Each number is 128 + 32 x the weight over its row's rms, rounded and kept within 0 to 255. Layers, rows and columns count from 0. Numbers have three digits each. The size before them is the row's rms in percent of the matrix's.

# layer 9 attention query, 64x64, rms 0.149, rows 0-63, columns 0-63
062:152142105108134124162134179119108167148114173070152077171099095111153124170085112155123103084151144123136139141097136106158075161135082131186157178181063093157125146140137138192152184083159127
060:120172216130152148066126157193136123128123087183108141099134132159160084132082140095136123115083117105156114127157142176114125123133135167194102153157126152148095091112090164128163149116136037
132:125132207135187105145116177110144170128106107172146135144103158063179066189160136137094152152123143135107123141100078146127126057149142134116116163106083129151132149158163071125114157093178090
168:151110081130078161143134088121130111100177153090092145085165104162086164088105128115167137134102121171132131113168179148155150198089081151115175107105180084117100125098132196117142106188114160
088:093133138140141093126184182124152076129154108156194135176176157128149113118183158146118142063082094111107181175091150098127139128129100109108126136096128208107172126134128116153081090132137192
099:112190097185111161100192135189121160133138093127085128123106106121179115130141152134095157131112136093107078095201134125077155103075139157109120169104127165158133140059082146149106130117194127
092:158143173186137163119103162124100137180123161155161145141122140087143131106069139102146103145083090129078096085097137116125116105102108173125082100098102132094222141108154132170087165100169191
092:156151133149072113161082135160153051115099060189118196067140178150150161191106118094135111159109129172155092128144089118122167122105136127193125125152100148116129091146089156145115101149117123
064:131123135149153099145156173107093158120160149126100125139115064155124071141091130124091073100118172150142081137053142101174081123103094083196095082080067115159152164150144127160156145111155130
104:140173161095162117141146154158108206148070114131115104146079116087146136159143110130072119174176179116151119143130114167123080134130123099119118168162119125153047169140165110120186139059104091
079:150113157114138122129221120144081080129061091097177125132122116110134155122097135156102105153166117140136128120049125099134140158142198116087111134144165108073115086156150092125201109163109170
153:062112137151183065120086150124135166168113113173163100184131169104131094174156113140092128129125178078111124135156110158126111049169149119104101153151088160114154140174171082137115166116106085
111:093084107071106084127099123083196077085138115138125118169189157072119127134102127108153092151118111124079207137166151136128167143104160118119103155158156111084163111196155127098127114179112130
101:116150147132136106185099160179076149125094165157108119093112122150131065176128105175090154131112143156185089112095150140161071110136083152100153116085089126158161131110139159179125162092058080
118:074179142192144094150140126164064180122166148131105122122112100150144085100138171117104144127045161113146096082101097181150056104158085112172123106101119111170144150161138113118151102087142129
074:069154083138145195141173181107148110122093097115098107167121159161146123138072161084113142107167201084147130097163122146072125160122143113121145153151146112145108054106076174146145153130107083
099:204164079116105150157120083050138156144141112109139169104159116132132199099188143075075147122119119160126130177175064135108141127137154125116162152164139150095089160117131177101122082132116151
097:107118091103134084087215098127138175078126136121192155144174141206087122079140149126130152090087142071113179122162176090142124121163124104107112111140153131139117125120150099076071115141111163
115:142190147154138135162171143151127203147155151114091135103083138114122133108176134194068210090171132106120107112124127152119119097068058090112142103089156118160114079133137121115147154084143141
101:175082144087146109074094136125167083130067112132162097148145143091134094152128090160127109090144106095107139108150159108084107167051163175083081150109145143087193099116175117131091106169114134
094:108189144157131148195121105153128198103114130155105134076129163115091144095187122092166171097196114134093106109116117155105129105112128085106147056128120185091130139117165129092128184085087136
101:142089100085136092113122166136193143113159099180172102167156147162125105117198139141171120116115140095106126100157130078058158139114146154048113121135182120102135158140165108146110097197089109
082:170070113073141164072065100089155087200110130144101154154111100102098148163122103173153089184151123173129150099143094055096116186109139142109109135142154105121100144155126161168105116145115109
092:136131156055100109137110148170162116120117130144171140148122110085146111173154152148112182102091152155137184122109150163154140168081049080120135144087153098166102075164082083133130167119145065
101:103137114109138081080068141125151136122145149098197049136133127128148128149160139160186112085101108144147142135068098080167137145147154092133112046148143087158160108163136057135140156166116104
088:141177162161198139146181160146102146152127151151123108119120143123164074147140213098132195115083116109127120137083101150085104069105106132081130123082166090150172138125070121164121093087136129
083:083156092154056096173116128141130166131133067166132156092115170112123137166212157081110178114105159156154105135176050129110134137133104088134175123096184135129146106172120145111108115135118088
099:124168156136099207115085143111153070126144140146138149085133112124144194146104110114099172168115144157084095160067161131134150152114134090183081161156137139154137081083095111142158184057139126
086:151191121207144147135140124127136154082112151152124151072108177142182112152190128095120174134165096149144092155042129096152153087101119070111124114107105158094172138110091121123088122078127141
104:120110169137125147086135155108112171152122140126113135146090042132139195150090133083151144214092131139143082170066051167129138129133159144100103183134145139117142135172123103130145081117084150
099:162183074144136122179183137141135197124127133116097120135103136126110104091188154127118175109173145138171087122129094128112170073165099048082147098123145135106060138118134133108146154094078092
083:148122157096149177091079137129078076163134129098131144183084069094115094129066078140093077122164140144146154113106173150102117145116098187166121084132129064180110094120123158100161144138126162
147:183159194124176092089171175156117176144078092163158101125097137134141106138173147114072079112128152079107113137109133137121090070170145102121096163163061146120130140152147093150133179092099132
122:112118080155059139166107108108125104083148148086105167122163120137118121141128153131162164152075099154149156094143129134155136209078121159140170061071204097125134108129095140112102093158179144
096:135139158077185076122122161114141140165096093146144126148105112108110143137121105117097069119168143102101116187092112124094131040173120091131063167177048149145113147140141110124161168116080130
088:018135062162107117150117104117159138114193098110110125145166145149141099145162136133178163080061096160135132115152108103144096160122148160119144097083173095098185156127157117117118103148136084
104:120098130100172151109088129115133138080146196160076147172117097155103121141137152123163102182096183116192118169117101152126115111138158132165079103166159185069129118137132148094207111150094094
096:084066107092099087143116069098166112157105135109172148074154093150116187164175116134126149134106144097102201122106129101135099103197150097112181120154084118117139168168156098116072157118135114
095:129040111089190078167136100112164160106184136135113113180166098127117115129155109137168119131114153091115165108156117129144144123165188105053140115111116140168098115206168135138143136187127111
095:099163132142135084135112154140098202184144174150137081097146122115124188131101155146098148099085102124165097156120091164129089152121042147139077138114109109150116137134180155098081082094065137
100:094111087179051111179128061112100134082138156115119127131113124140109100122131129103155177163060137158173171120134132126146123194114141141138154092089207111160147105151074126135139113171182119
058:182125123111086164108060127100169052132143088079108157123182149161155112135135107112182159181106112162128188092131144152132153181069133146145130095077175118114113116084087131121119115137150163
134:111128072159072158165147057086121100093167148082089162097172110160106154104096156097150163152100110152159109106149157140162152159117098165135178078091175079098115141102102146115127098154170165
156:121108145092188074088101194145165153174108098186160118153114137111150091176170139148098095096141131092107121164129100117092106075163148112114085161151068148128139120149139067116128173097086087
078:160101169191139112133100092081047127163114148169145144143095129072112147116117185144048093097125119110120110201092088170155090065127115156116150155118155143120128146146096130133127108122156171
095:136183044139133096123087097086166133183161094155130129100185120150130119109125145103174131106113113151103120063124099164122108161143099131158075181111153114120127181075093118066137064130141149
108:187127123096114133102140143160084141101104133062189155106189109123149117133104112157137152150058129166144150179100156134112194169116061154114188142116168121131113109094058127126113092148137092
096:146096145172100142177099133114126092139115121189084130109182124106134151078097164098154060161130142137083153129123045157125103110118160197149102118162070179091142181113138156117125153146152156
094:125171101119108050167140140103076141105122180187104142138147199106113132163079130116124137164118114118173134130101200149131149096089067096106144107134100173134154145142173119149079152091144185
094:121099149110096118101181151209154174094181178111127116073120084133115080123106117149112182100130149070152112067129140159135106127149131108053174120070141105144137140104140142156180150161134098
083:088083123122134143142036096075211124112154112167093099141159095061124147084145098101096127162171126101115123188102115154143150106155133081137124130123099197152145185136148114135135161137104127
092:093122067115087150130119150119186093148137101088128167099180116136142144113109091081192119129201139178069165117190155093121179138129153119124165133144077149076086150125115156101116169140126104
103:113117152089152140103111158154120067127107147140098167115080208188104145161193139158128148107106170138134106144140117108090048133141152130124132130105127096059167152143136171120124065116071084
095:104126188142104079181096120174087069116131151116141160123114078177108116198177124113128153124098174136125138123062080161128096109187190149129132144141086110149087100172110103119116139172151115
082:116153195158128171124092161158128127089116171070081162135097165115149102139099058125133118161134186153114113057150118134138067119161148170103137127130112064085160141105150087151163151078121106
103:176073121091107119123139156180139081122122131088106135119169124154094143071110109110165093152194099127111136099189121135102159120102188168110141131125113182060107182154152161110127095180087163
067:095087104141113115140148112108122182127193118121099128133091171130138057106127164152107151176162146069127119099161085112166071135154170113129106132094146193137146121071180114122124206100085115
094:153146137125074121129177164235076080137138137142074099134104153117080125165075122173132110116124155116142130076168113123120099153058104178149128113127119099140091058133149131169125133148121163
099:178124136053112127145117147138107133155096119109115149077162130110203193142094074174087130194133138161121077139116109154123123128101097197118132170073103098121138152100114174122134093157140177
084:122154113105080142130158142102161121123167130123151056087173115148120200085093103130157091103166101128164116116181149118127213083141108113178139120174090118110090107129131101094204143130097155
093:120236169090167153187137159101118070142106143109075127137089113087150143096102092125175091169165159134114084129121112162124153101119142103123091132126160088186134144175129113108160123077105121
090:151171171157146114170070134098094075093136143134156164132130152165138157223111112159130098139059110104176150167026138147123115098097140123147114117136112107130144082157118081139093135131131147
079:118051102101158099164134116161118136106139118108130157161095093158075158170154120090089119134122161155197116134068079083166155126170139133114163141155116133195034117143083125104132140127130138
111:107164128183113111102131176110123145087086109210135177110136204155112097152132201109088129102086112106154083174133134109071123085105109186130103090151112143081134136115088098117103130111100128
# layer 9 attention key, 64x64, rms 0.15, rows 0-63, columns 0-63
114:138176133123154167105173162178146145123098134118101138123100171095142141099150138171074107153175117096079056118128105190073115054124133075114126161157087140145085145107165121131192110116145100
075:167141079152134131142121097177094167055152142081109141169196157120187123060144130200109117172134175143103118136173075170150175083116112131127105132122145130164171134114112140126100137125172125
115:065098144111141138160159154156077165151119163148071149099114094139102135151121110146066140142182128121199061168082158147133158140119090052137131115162105162142123093143104130167145164073105125
084:135108084128166173087172070160157138162131119089140115134102113159080147081126072182085157109136125165114089143135142128133106108197093144114150141156130104072118194118182154192161134156101100
078:124151098152108086179059110107073121050109165147126120139142152144158147064150156165093161124101119087126152125108131126102128169097098058133164119069165128129143069173114164079160133162132124
105:073145087215137130182120138177102168169175149107113142064139114171152104135124153103112203085141132130107122117154102148077142146097077150124118101095122119081156079095131177150082128125118108
088:092147136159069121145154164111108120152144153189120150112154077121180125127115148151082132123067126145151131118110123141141147145097153200161120103101066141154117054091125187048156145155163159
105:121132120126115103112117110088165061120087085088158142054099126158097146197091103098124161099065130168138125169116157106115155147101162161165152172161109090099151112156121185092116112135191099
088:170216081129082102197139134154118166159137106095107149098089107114137056103175192113106120131138144107158099124131133199066108079147144087177128166134111136132108121119143132121120124115155088
105:107162138124129079164129165165140166162080100136102113096082129104086157152182176148099152131168164101165057149104118142067129080184108070119152108145061140141136141153120150109158116089085142
079:165086142122125158100102127073124068088161112125086177138109123143150176055111129128109081166157081129097172143139117137119138174074162131156136164116168124159115081154047097092133129174166121
149:125150154150173077134173171143075184135083149171144085140113104117119090189134132199091108142157104104170094172102158125105111089132106092114104112150106148125139116186141078181122165105083096
105:132134096115144125096150136066117139092129135114157077172133138109110125115091061131164056126124080138073170124142125152134117139139129111091110235193167153114112114162180080129120121162092149
097:171142163123157155134116103144091093144054141096117099138098135147198180180101077144156141161137181122120088124122176144156124135121162140074123049087127052148179147114138139141128088117142138
111:133185165150112139146155126199123168143156111115095129136134127166127083126089150098108170164094173106156147116091148236132105119126065101145105090092109075162116156118107157162127094090137083
088:068120158163101124126170093154115193096127149093068102076099123173093179191128146101127124160167114110156154095157119114066142113147111087135146086100161138137067107092103132189093102137140115
104:109047081089160181133115105083159113113166098175165135102217110123147123112135110138073131142108097150127116173115104067125136125137132137135093205148138135090133136149146119105215122139116111
100:085127109195117109101119126171061135120163118126147069154123174162109118070186154189114137140127147091099133094121154199175087135167132091113145136127122145105134178118182077147084107118111095
115:097157096098084113165171124126079131133185150132079121123146130131174106103190177154106172114176156141134100105141144143097124139123132094142157055059150134160169111134123183102103176052127121
089:141103157123160119095117142096100117053129158175103151157071119060134142104116094135177108117136077099115126112170116093114133150091174169076129191149189166144139127133118075080135125168169166
089:107131120098107093149156137134100105114179170136111151096161102182153124131120147116100186105142132118067117120066173095140157145130152081085105066117115158160133166093134176057153137091170200
091:134118100155163135081129136132139130089099140116096107189097173120127100160136129153156101110125044083147138082147142103145085141099179135050091113157180138140150173183173074132145109178119163
117:164086109128173148096090157119158056133142112125185101145097107081128147164103090141175075093126078153133117154190111082131146133153168170114092181161124113119133137176130113124166103156052131
100:164164147083163098083154161101151110116098122071143085133107125097111143114138042152183160112121139168151150071124147124124130190161155083116195097123150095119149089154080117151191137144110105
097:137139174108170104087088131153186069137124094121126085178185112105112153161078126170116107075126106144119171118115072149182127154134175099098125146157173125181090135149133088144075171114171126
096:088170126092131144181120142114129102119135099152057119141183099136213127128139127098112177157107150106151166109159147130123134177083118111143135051048118157148176075127126164080118113145155117
109:113119137105140096147158069174160097084123105089177069097187079202142126180134136139098143088098123179124140130122154103120137210113152126106128154126138085062140125161079152162137102135116132
111:119109119129112153137117192072131077139120145110149165099130078150103120159127158123157186102088140168150137179122101059147146149174144110198134125155162099113101048112104081099182177127110126
096:112144090178103103216105113101124106100106131167076158106175123130193111144146189127146186144124124117116146151113147110113175161127101081116158103088145110160163093120073148047131152109159149
103:110065125081116126144060152112173117110101164171118106147155107089140118172145161067186129166100093157165144146139111114125152144125167175154095117141162175129122146082090072065134168173096119
104:109156069122088104160154094164163148095122152162077104117150125164141100130196189136094183161147145102100128129120147109117151135158172085102148063076108138164187133104130191121089139089146155
102:170152148084124133141180158140133133191114120159113157119085108120096136100127142087124094093174185112156081142142105144050112095151130144190149161120074109160056094111105109125203139119153105
099:109149163119181141092204163144133158157096063166138121100069100106121114128150162122086157092098121067161082182097116096132092071165145127126102174151112125142171156128164086151141114111116083
152:121098079152080137162115064107121099088140127075109157116177116163128144118092104086181143111097152173110175082157126131148169206112117127137165070081180130116128116111077161106120116172156154
075:133136185104158116097080171089103171163129127175125152178117155048129106131177150153117105150157139078092145164102073109128103118118155096137049125112133135143185133163142081117105123065093134
065:145168132172088128118178079114090168119118118087110127154126165148112150099117123147117070119078203091128196127097092171137075105107120095115104094096126145201105090165150089134078140095107115
084:121176147142156119153128081157111160073067134153133117199130093123108102173094113120131145179148147063192101142076095079145115125127109115098083165189143146159085147114140103116127103136060110
103:106079139064129089109101126116109116115109141128157102139166158181120100116162062152171113104137149140095172149105113086150081109195168079109171094163099120117155147195168097163074167125112112
095:152115080116092096153103084101128149090141159097059157169153102130111125104146120057173114127110173093114192072164157112144116120101200144098134059101160111153125160169167114136130115131168126
105:103137135084158080130104138160092155170129108146173075103129157117126179165124133144123156134143071169145070140045103142112119136131043163127077177091172124102137126165154130130141073116087143
147:101089071166057103199126069103102120076154133117097157140154113151136107132129160091146156156093126145167171109150140125149138192108138122140141068083188129150120093120088143137096115156186168
067:156138093102130139179036116142176143087069143133143155142117178100112122145122110201161074112132155131082116112150092150142135083135156157112145123130069130126045123115151131117069151153143081
142:103117067144079144193090061140148112091142135055102140117170126178126148132106106126180132152105148180114174077158124148153158187103121138124157088088153122122108119100116180111111127190162150
179:104118179110192093080155196108104151162123113182193102156105139088137103154159144158094121116155108081115098159088101109103117079150168119129089163168088138129168121170168088136127129088084099
076:152095088169106127118101044047089119132141114147142093117163122069119090118145124128079098136144102188184143138108098138115132077152100166114149168078178146118143090098078129127154083164110125
093:087124123125127145108123127179134142157128075124171180108110127163120160123120180187124121134077123080067148070108100208142114142102138145184059161086096163126076149136174143122145120147096100
086:175112119127146134091169183129133131097104174117127182086118074144145176136104092192082151124079182079132114138135155137135144139119076090132150174122093142135106095107086106147161086146103043
097:131111148147165144132154124180079131181143142162184115147142155074116130174137094118075072101182125094118139133096079129122084072122122171132081150166058144096128119115160101161120156114097196
090:127123083173088125194154121097101126077073150092136131110172145144093171124073093114158084192114160145127174124127220143147161144111110103127168064119123108133127116131147133163151143110155186
097:101100120110102168059144145183110181148172175108088137148134131117059125103137157153164166157117132070122082087127147150120056130103162090117183089104173116129180148136149153173154133140129096
089:132112167089162119135098163136156182141132193166144106169142125078123097124168096085120099112168117106121154208081130113116163062144153073101078157130105156122168110152142132092094144087116184
084:144154064131114153144105168105182085106135132146127162129149120144101151094158071173128112076141142113066154055179094086140165110128172121136152127178066184119135116131144132156157190106130090
097:091087170110189124118101139137143040115105100150133133120126162162142107147134105169118150129125071111148052095112115109119071115152147169135135153143156128132136194159150181153041088133102100
079:134102196128176100173145086138131136091105151125095137093149072130084142159120098141118110148115128116161115106090075149111079122198168164118127130177093121086065110182101078190129152153138100
094:112127221138178137088125210146137109144122131171138130144093176101148085126119079178117123149158123124094057146091128117150083087151155142102081113140098120120145158159157104187147167090104150
092:188114111092137115137152113165106112120159142117095188138140123105079157079110080107105094095155126101109107093198131118078113124102152185154120162172138200096122190100158205122146112131120152
085:084095110144145148150112120111119157155100136133119100186140173076095098096119180141136124111127190070085138128132109116134116105124147149088111041094176148111201166092154121122066172096106091
085:092124142151135119126196159204114142106133161122127080104107101128136172162051102140115118140119124178193096097154147144099101160098167177131111089131145123117075111125133157193106120122205163
085:150118152092169174085096167139121177208132147102168104100121115096194134149091115139088118171145095091103103166109106119070121097111122182114128156107072118112131170141117188114127127071105080
083:145168139133100126105181148166120184180126115109119168133173135131110159088107157106152128137182069146136096163093143112104182140127063097156136144226122139142095112133173105105192166099120101
095:156176145087095171105140150099148084109137156077079112148091094142153177099105134078148082150118135145159130090094111133117153138167129120143097124125120056161098136139114140035186167145149187
078:139151157123159097200097099075112083056086171127141163111130115117107142167086108105168097152072144185153138136083158152129141130156086145103144146167090105154111078138081079101140126118186140
083:175105140128176111187144134128157158129104136083101095132126083137109153205140122131080113156165102160186121168124105103158142108197161126108094153164102114100094099202108151133154134132060086
075:118186091198135121173157135118073095106113068136129123086122178189082085160084153101120159160144128166124072123117158109151156129110096095132147163166116153116172075131129125166117109190164134
# layer 9 attention value, 64x64, rms 0.157, rows 0-42, columns 0-63
086:163121191105142143106093090150151098158139119119148085132103167121105094132146180114178144115088136113126175107115153160110075090174117208149116182114128108132090097128132093068093065134195121
089:145129161115124098134094030157173096113033127174150114114147160122135089127153091141123138123098133152152095112091168130183173153144129150109134098055128102123126130095198140122176104129168124
106:101154133141097121157136073140162128103109176167146172095189178100127108147135097109119135102077179158107186153125119159122119141112123102129114074064131172118152148139120110046124077164101061
085:084119109107131095149126109142135156095131090173155095153176128197093065100142170114157140106081104094078154172158157142085135085160105186143136118064139174119130155154155112098112143160109060
084:119154178169122094111130161136077069135147162128105072073153125144136161193192124108131105135158096182132114073109128104097097157070140107120104141118122097090129198174126143151118132134122201
078:158137163093159116152163134173111149102164076119104109124109096106153166130084198161172115135195077105232073152133108113115125108112150099127095134206121121097129103145134099122109103140107132
093:135199105151165135152156144100143104104131179123125103179152175137155120161129124142126121186084063112142133116180129071048129143076083101192122149137118163146078104097163137162138124134170144
092:125127158102116089153125169154063186092112157160132142137187116171129130145100099129087079138125085171168094130082142095170168171102109073087109131105105113099106096148222132111133102162120138
079:139104108088109097171113112201114123123155145119085153129154111134172116128157168099157089142072132126178187175134079083135082182108082140162055131137099136191151126146101097096098102119124101
094:183157132119136119118137113087147115116184141150049118083148177106118131098134066174201129149119143132139118120170125119105149165129101113162078147130062157160132159128159138098104169068176071
086:094140105098185168143098123126118094102088143172114077095124145175190112153100126092109159162116087169201131126049141120133176141105095164082149095107091140078155149085158119153096110135128152
083:119154138207133133091147126079107092126105146123101128132072144104131092179139119134130145149099148161114110078138130117046103092084180176116164140118150075079103180141124125119144176213116123
084:184122121115186124101145182143106123145146126107150164158131153198191135130098184154134095139069110113197137138153088079141104133077080087144128140151123133173112085144118145131089100156062103
089:132121076089195082165092122132175103091159128132101148157076064154088081111131144114122130096100132052152091132069158095123118138120154122137130125193133139121144160122076157141075145089176136
085:100160177167092156147177149120114132091087112160153093091198102169097106114078136109151108135108072147099116181112130114114144117104111064079159124088097169056113135128151134136114199156106124
096:128095073130111085156125111176152115156187073110152192105178183168081171126149152120121163065155128128120154115161103084133115132146117168114121083160079179166117166142147164130093085108131150
085:149091136138167172122131139094154160136097143104110106126099125102058161119058076107092176070160162168131080129134162177154135106139169131048114118172158106104134072168131107112082135101147128
083:156102128132141164162176174140118168109130015131121132109114076143158162120108136144154111128162092109160175128120087138127143135194081102153131105128108138159143104086132124155094114082028123
098:060136165111124106148092162151170163107122079152135160110155112122170138149116145142106158070155089105165186157169159112078122118092083092163144086075099165180130099100153096161150082162161124
079:041109116158125094160106154186171159154147196092104144113175126128146128174142112070151123121082151162084104120146126135147169141125136161169068090069125125174179126102135123075120110109101132
085:142117141118097095094090138141140129141139082119146190095153083137085115118173143139105148103150205096146107127133049111177114149124196089146132105122115145079133177142053165164174097162117110
094:143131061117104120113141114121155164169115094123123148110077135124116183107156118135181105086133189137098117143139089141120112147088165087116141070133116172175165217126074179193103128101134149
083:035144145142105175160151134114197084135149106162106191106101158093169115139166150137139168129149177131101193101158124120161068143138117114156197104143119162151133165101122136076119136114121098
076:075117079156097135169156137076135119091084108123131127062126123157099131154153115109120115097122114140092100128142125132131171147175183097092152096105124160101173132075178140180110199107080204
078:178120111086123090132083145180148155087173158149116074089163107096166116197144135129096123151126101134110112111109145118188150167140081162142064150118138163171106084151129168095122076063153132
096:125108116165118156155169144030124131077161170124112155167071109169115145100152085128122088098119176149125130154183134105134100136088165115098166130147126145166167199162116120144140148145055097
092:160054114076115073123088110147124119116156103135131166103086119113044157106124127110128150130142185139160147121101121148147127114162207138060141051153129116110159094149143138152135173102177161
092:129172132135156115154150114080160129059095176143098095101096097083113099109098092145120118096135107168179083155096152166078147107087185101104149120155136108054200146162137130155122166136163121
082:116106174100147065128081106161163106167132061148132083121128117099122110148162213116060155104092091114162167105138181164117106120141116114118151091106167120163096085122170089106179156147137137
083:161108131158095122175154103140083140153179105119113223133102124104197133107090138097149103166152150071114146125110107095134114144164148161163120142187133128153078042178106151097143114101108122
089:084151106126126135129175090133173135139140107173105101093167161099201104122146132157152160160154161093137106100174125086123144165128109190159060112108116142179132101145170175051119125125115066
091:072123100146149109120164167130122132049096147142125134093111092160091151143117109148111124163157087125191093176123111127127156146111121110072127176146111177033174083139124150164108108100101185
111:138111132142144128160161103115104099064093136152152105097103208154110157105174129150106123115099149131167151108097198101140073108167109099097171125124145115135132161153184128098068080114041117
115:131183134109147132090130076105147163125111118138184081166199064137186107122134141123147137092156149118167114127110131120091154136112117136208071123105141130130114134198135154108198074152133082
122:175088104107138115181087088127076158115126120147170165108152087118087077126123100111126147152097141076171130149136189140211126130150131127094115177123130136109173128165174140047153091108160152
089:173131117139095070077112099132125129122115099146085172180127105182175142138145172120075117176123216169115106168104077090159166159141140147170114092165112117139109104175094114130138082126135092
106:082153120127141214143174071089120136108105118154125075164164142059152091132072158130186069186139099135166144100116138116100094108136099102139147100147130136121126098143144133079187172149141116
110:087129136151142128083173145151132086156135076132114184077113062134073082152164135167171115083146118158120105078177113144080095134135146202165133106126123104093086118193152133107134162158138119
108:160148128059180141114087162088148106168100125126150113077158102179119165084166081151142151087118158157114106112136139169111102123096124147161102153125141162140163171124111129056056104075094169
121:175130187141152143168143112155145075110109152118057070131047104093163102127137136134145064176141085131146134085067136115146093096149134153108145110149142131166145187084103131169138114104102169
110:152109140078119138106085170136070131113138232124129211090164119119087101180104116149141108207142141073156102141133090132102121131092135128100138097121117166093150161098102124148160092150142101
101:116123079153158098094116132128161140144181142133072157114120086103119170185117115173157108158121074174115109169135112130088158148061143149094082125138173072144111104179155133083118185068099144
117:084092093136100085182118100139122144146130123154120142157029120115203162129136154095106109092087137158100129158122122119208089140137143193121140121171145131120145104184119132156056120112140163
# layer 9 attention output (transposed), 64x64, rms 0.148, rows 0-42, columns 0-63
081:105117060132123075120101138081136124154092139175062090144171100123164195171129173129119098162157102105137101118168130082110225137125121081116138153173142147135101128107120114176152134179136115
088:090120073102084166135126163092154146105223148078121158140133117136106165164132156086167167140185119149129103122146085141093105202116100105127155124158152142106091128153073133098086176087109107
115:080089090077180161133058128144161127136162082052114137137074130136107147088120117113155154137174137138100091113127110111163090157180134140145136160151122121141097153140168183167157171051130152
082:131118111105128154104069104109158118150105148147075140072149188130148226182095106122128084161126173188150078126070123112157089145151113116127135151167087087162137105073109136160136109135142112
088:157146120131110115106155145063135120150116117111166134181165114111131000089114145097162111148138154109094168150145121156149210150160138145103131140155160127115159077109127125094123093067116166
080:150117146126165110032173125182103184100072158146162140089121123157144125129112114133102111139105076101091151151142167115110135048142128129091157126081166152164163079143105110149134152177162083
087:138098184106112107075111128134142108118114100147115115135138138093137105097105143135168131103115118144098189136081095160177179143136200171099080108160206126120170077154139106087098121196111182
096:151118183103163126060206127132184158084139106075183141125089140118147115135114080111213117148137094129127156114135081116092106112125179160097120088153162128120189101133085144111107145089116130
081:082099186111162111089114163142142115130115117143160093177147156136102117100089118135163094116153118065050196074168176105109121145126158168099108144069132126119153091136195133136148107172148159
098:066111140083116166156132141186153144151084116122163132237123106126099071136126143132099117130145151171052143135102122115127131141088131142096120107137181103126115088138123168115155122194098197
086:121102152107061074105126149077192141106168123070197187096188121151095112154168119130190147108133134117103108140192115116137120137142156086125159110137136098171115095132103142074124146083151154
087:177152104127116160152118138066106130171128125116134096096149095093135156097146145089081145120126109120139125215107087187212197100174093076118140125165121128125105107092104126142118119064156135
085:115088203140150104061156126148146103114120089176146086145182112079132141108122080133185073132127083096084186160135131108122120087134180165104107126114132139123160081165153072150140116169151151
094:096150175130073103126116148110098151133086170136100140110170198114157144157115170155096132140155129175090117116152161181097081079142093083170179099080078099131118061154134094132171148125117133
087:167099092079155127074146098150120185156120144072128180120096100144155152161137091098150122149090169169171116132123088152139092153103174185123118121137148087202138106109106163108117089057136167
097:115094110133079179103095103112173098154151159148130116175125093100123097163092108173150065157089169132111105132123185137117140175083122134160119169038135112123133124131183090146166178148076119
084:137193090146095110148168128168111164086125107126152160109059105146146132127161141183119126133121073139184075133094094113114148069153088075147170096106113115136090179103107146157195154099122095
075:121097156143169126080099075191118126163137164128189134129134101144156115100124075145130124101109134130135109136158165071096039138058185151100139143098136118141178167146103126124148103176173085
101:122113105092179113074089103154111081139093157131176118075125170157127140153126091169149132150130159126149114152107126087130112177193171152137099138190168152123151080190119098070111153130073082
077:161160145049155141134103126071122065094148067127157154161123174156096053089138128195152122140164144110134158105108115162134112107140085123102171123155089081093127163140179165116142090152126135
088:090138094145152180179153113110113110142147180119122100140142127113130130099134122078117123150097161123125151120168229159121070094153045171135129158078096136138096115177183099116112162080103116
089:076113140166127179172091155124114096139180173125122152128156113114097016124146143148081157135107185114099114118119150169176102147133087152153078175113108080127103135133200122126158113125106121
083:139119078098124115210030121132106116185140140123157108163131105152081129119127096129084162113135174145118086182137142149111136192107109113166095153116093116130120154178114113158170175066123151
073:170153116104113155126088108133121130159201143103137190147092106144158066163107115135135174095116155171147089132109106160151095168064117145161145128124079064147102156143103173068116133056124110
085:082123153112128066111157152118161134067132133110153162203118193138126086073108135144186107123173094087147165089109172110109124133116166119109180100122168107080187117131148122126121148197112129
096:126143165144147210157116156175116130228124070140163119098154135092103123116105079103093138119121136142114139133067071139158108149149111126183092150115082084125105125095112141144165156062134158
085:124164095150106169174147128115107180068127162126142155108074128139203127172112092176063154132132106121098059130151138126098130134113066108172145145099109151138069122140097162107166155094138075
091:136173125117126127114138142161088216131091126069139188080087163154138136149140151124112202123137118155113094158103082153170130110177112076133161087154140112161086090113101143084131135057123111
083:122167099154115106136093099141089114060110183149122133094121171159165175156095110135137105130205138110119087160130089115089190153161116124154159168183130181120131116139060112133110118100144057
080:149099165126186129100142136166107114127108129136132060160092103109147158110097122162085137108115082087118183104171193138086104131060169131106122122064141199119134143114129103172151161173180145
086:121068145085117182147072151178145078115167128128162136208092134153042141119111141115122098130131095157091151151088158142144106177134109106083161141114143132114152116109103075185139144188139128
082:176133131111119109090157133144134184141137112088168203150097152153175076112116132110182142101108076137157141125133162115152079109141175138130148058082131093191139054167115114088154151105127107
113:140124113124108151104108149124127169189155124109108151180151049102140103158081129103145135125174096131114115157132054146109174138091177176153086133155120140123111094087077104163186178127199136
122:133082125152116125166137160140096090121148136098064157061073216124091159138127135154113131154088099144071136117141137123165135109149158137058181120143143123118161129070141107145055164106134165
125:116157151156098143102166166120160100146140133088077108137106143130171180131128178133145119088164113191074125092127080095041137133106149143168135107126121119156101126094067131217094153149101108
095:092129116105140144141135135122128141124173176103144097101144170108080097090111121158191131125112066081089178078162176172107079080102121109091107135085154149133161174083175159135114175136158178
104:183078152148136051127067151146141117145144126112116160096105122194095168135169089120085196099093162150087087139118116140138177186114150172124140141101130118143143145100106118166069070130138126
111:163123108101098154171111120108119156126122178129171078173137193122180174104104134094073122158118130109138130206082138121182182119109105049101131143107135135147161121070101103136137087096101119
109:081129123190070120151176119159117148081136121136085128198111155093127072150103175124123084155133126084143137153124127099151141143165132105092149100119131091107082069132159109214196136144138102
124:104117062122121104093111144089120161145130096142218176121214131169086155146113103123107179085114147120126110170174109143109175176119125104146128136128092118109121053162149129079125128164164105
106:096147097157139121137166084120175124142135040132128059169105154133156150067165132103103139072108117163072170112132159113153120134154132126190091148128136108163101092166170120120086178092120171
105:114145167116144119144129128126092114101108099117165108139149192148140094051138147123095138124135172056109136097135164127169101065184108109162185137102111184102156141095117125181150045156149108
112:149160165115160148077111175110119115098141151114149119095198155162061108115118110162165156159195115068150122089162140130070159092110098067119094148098123121129104172075126145107186144157140115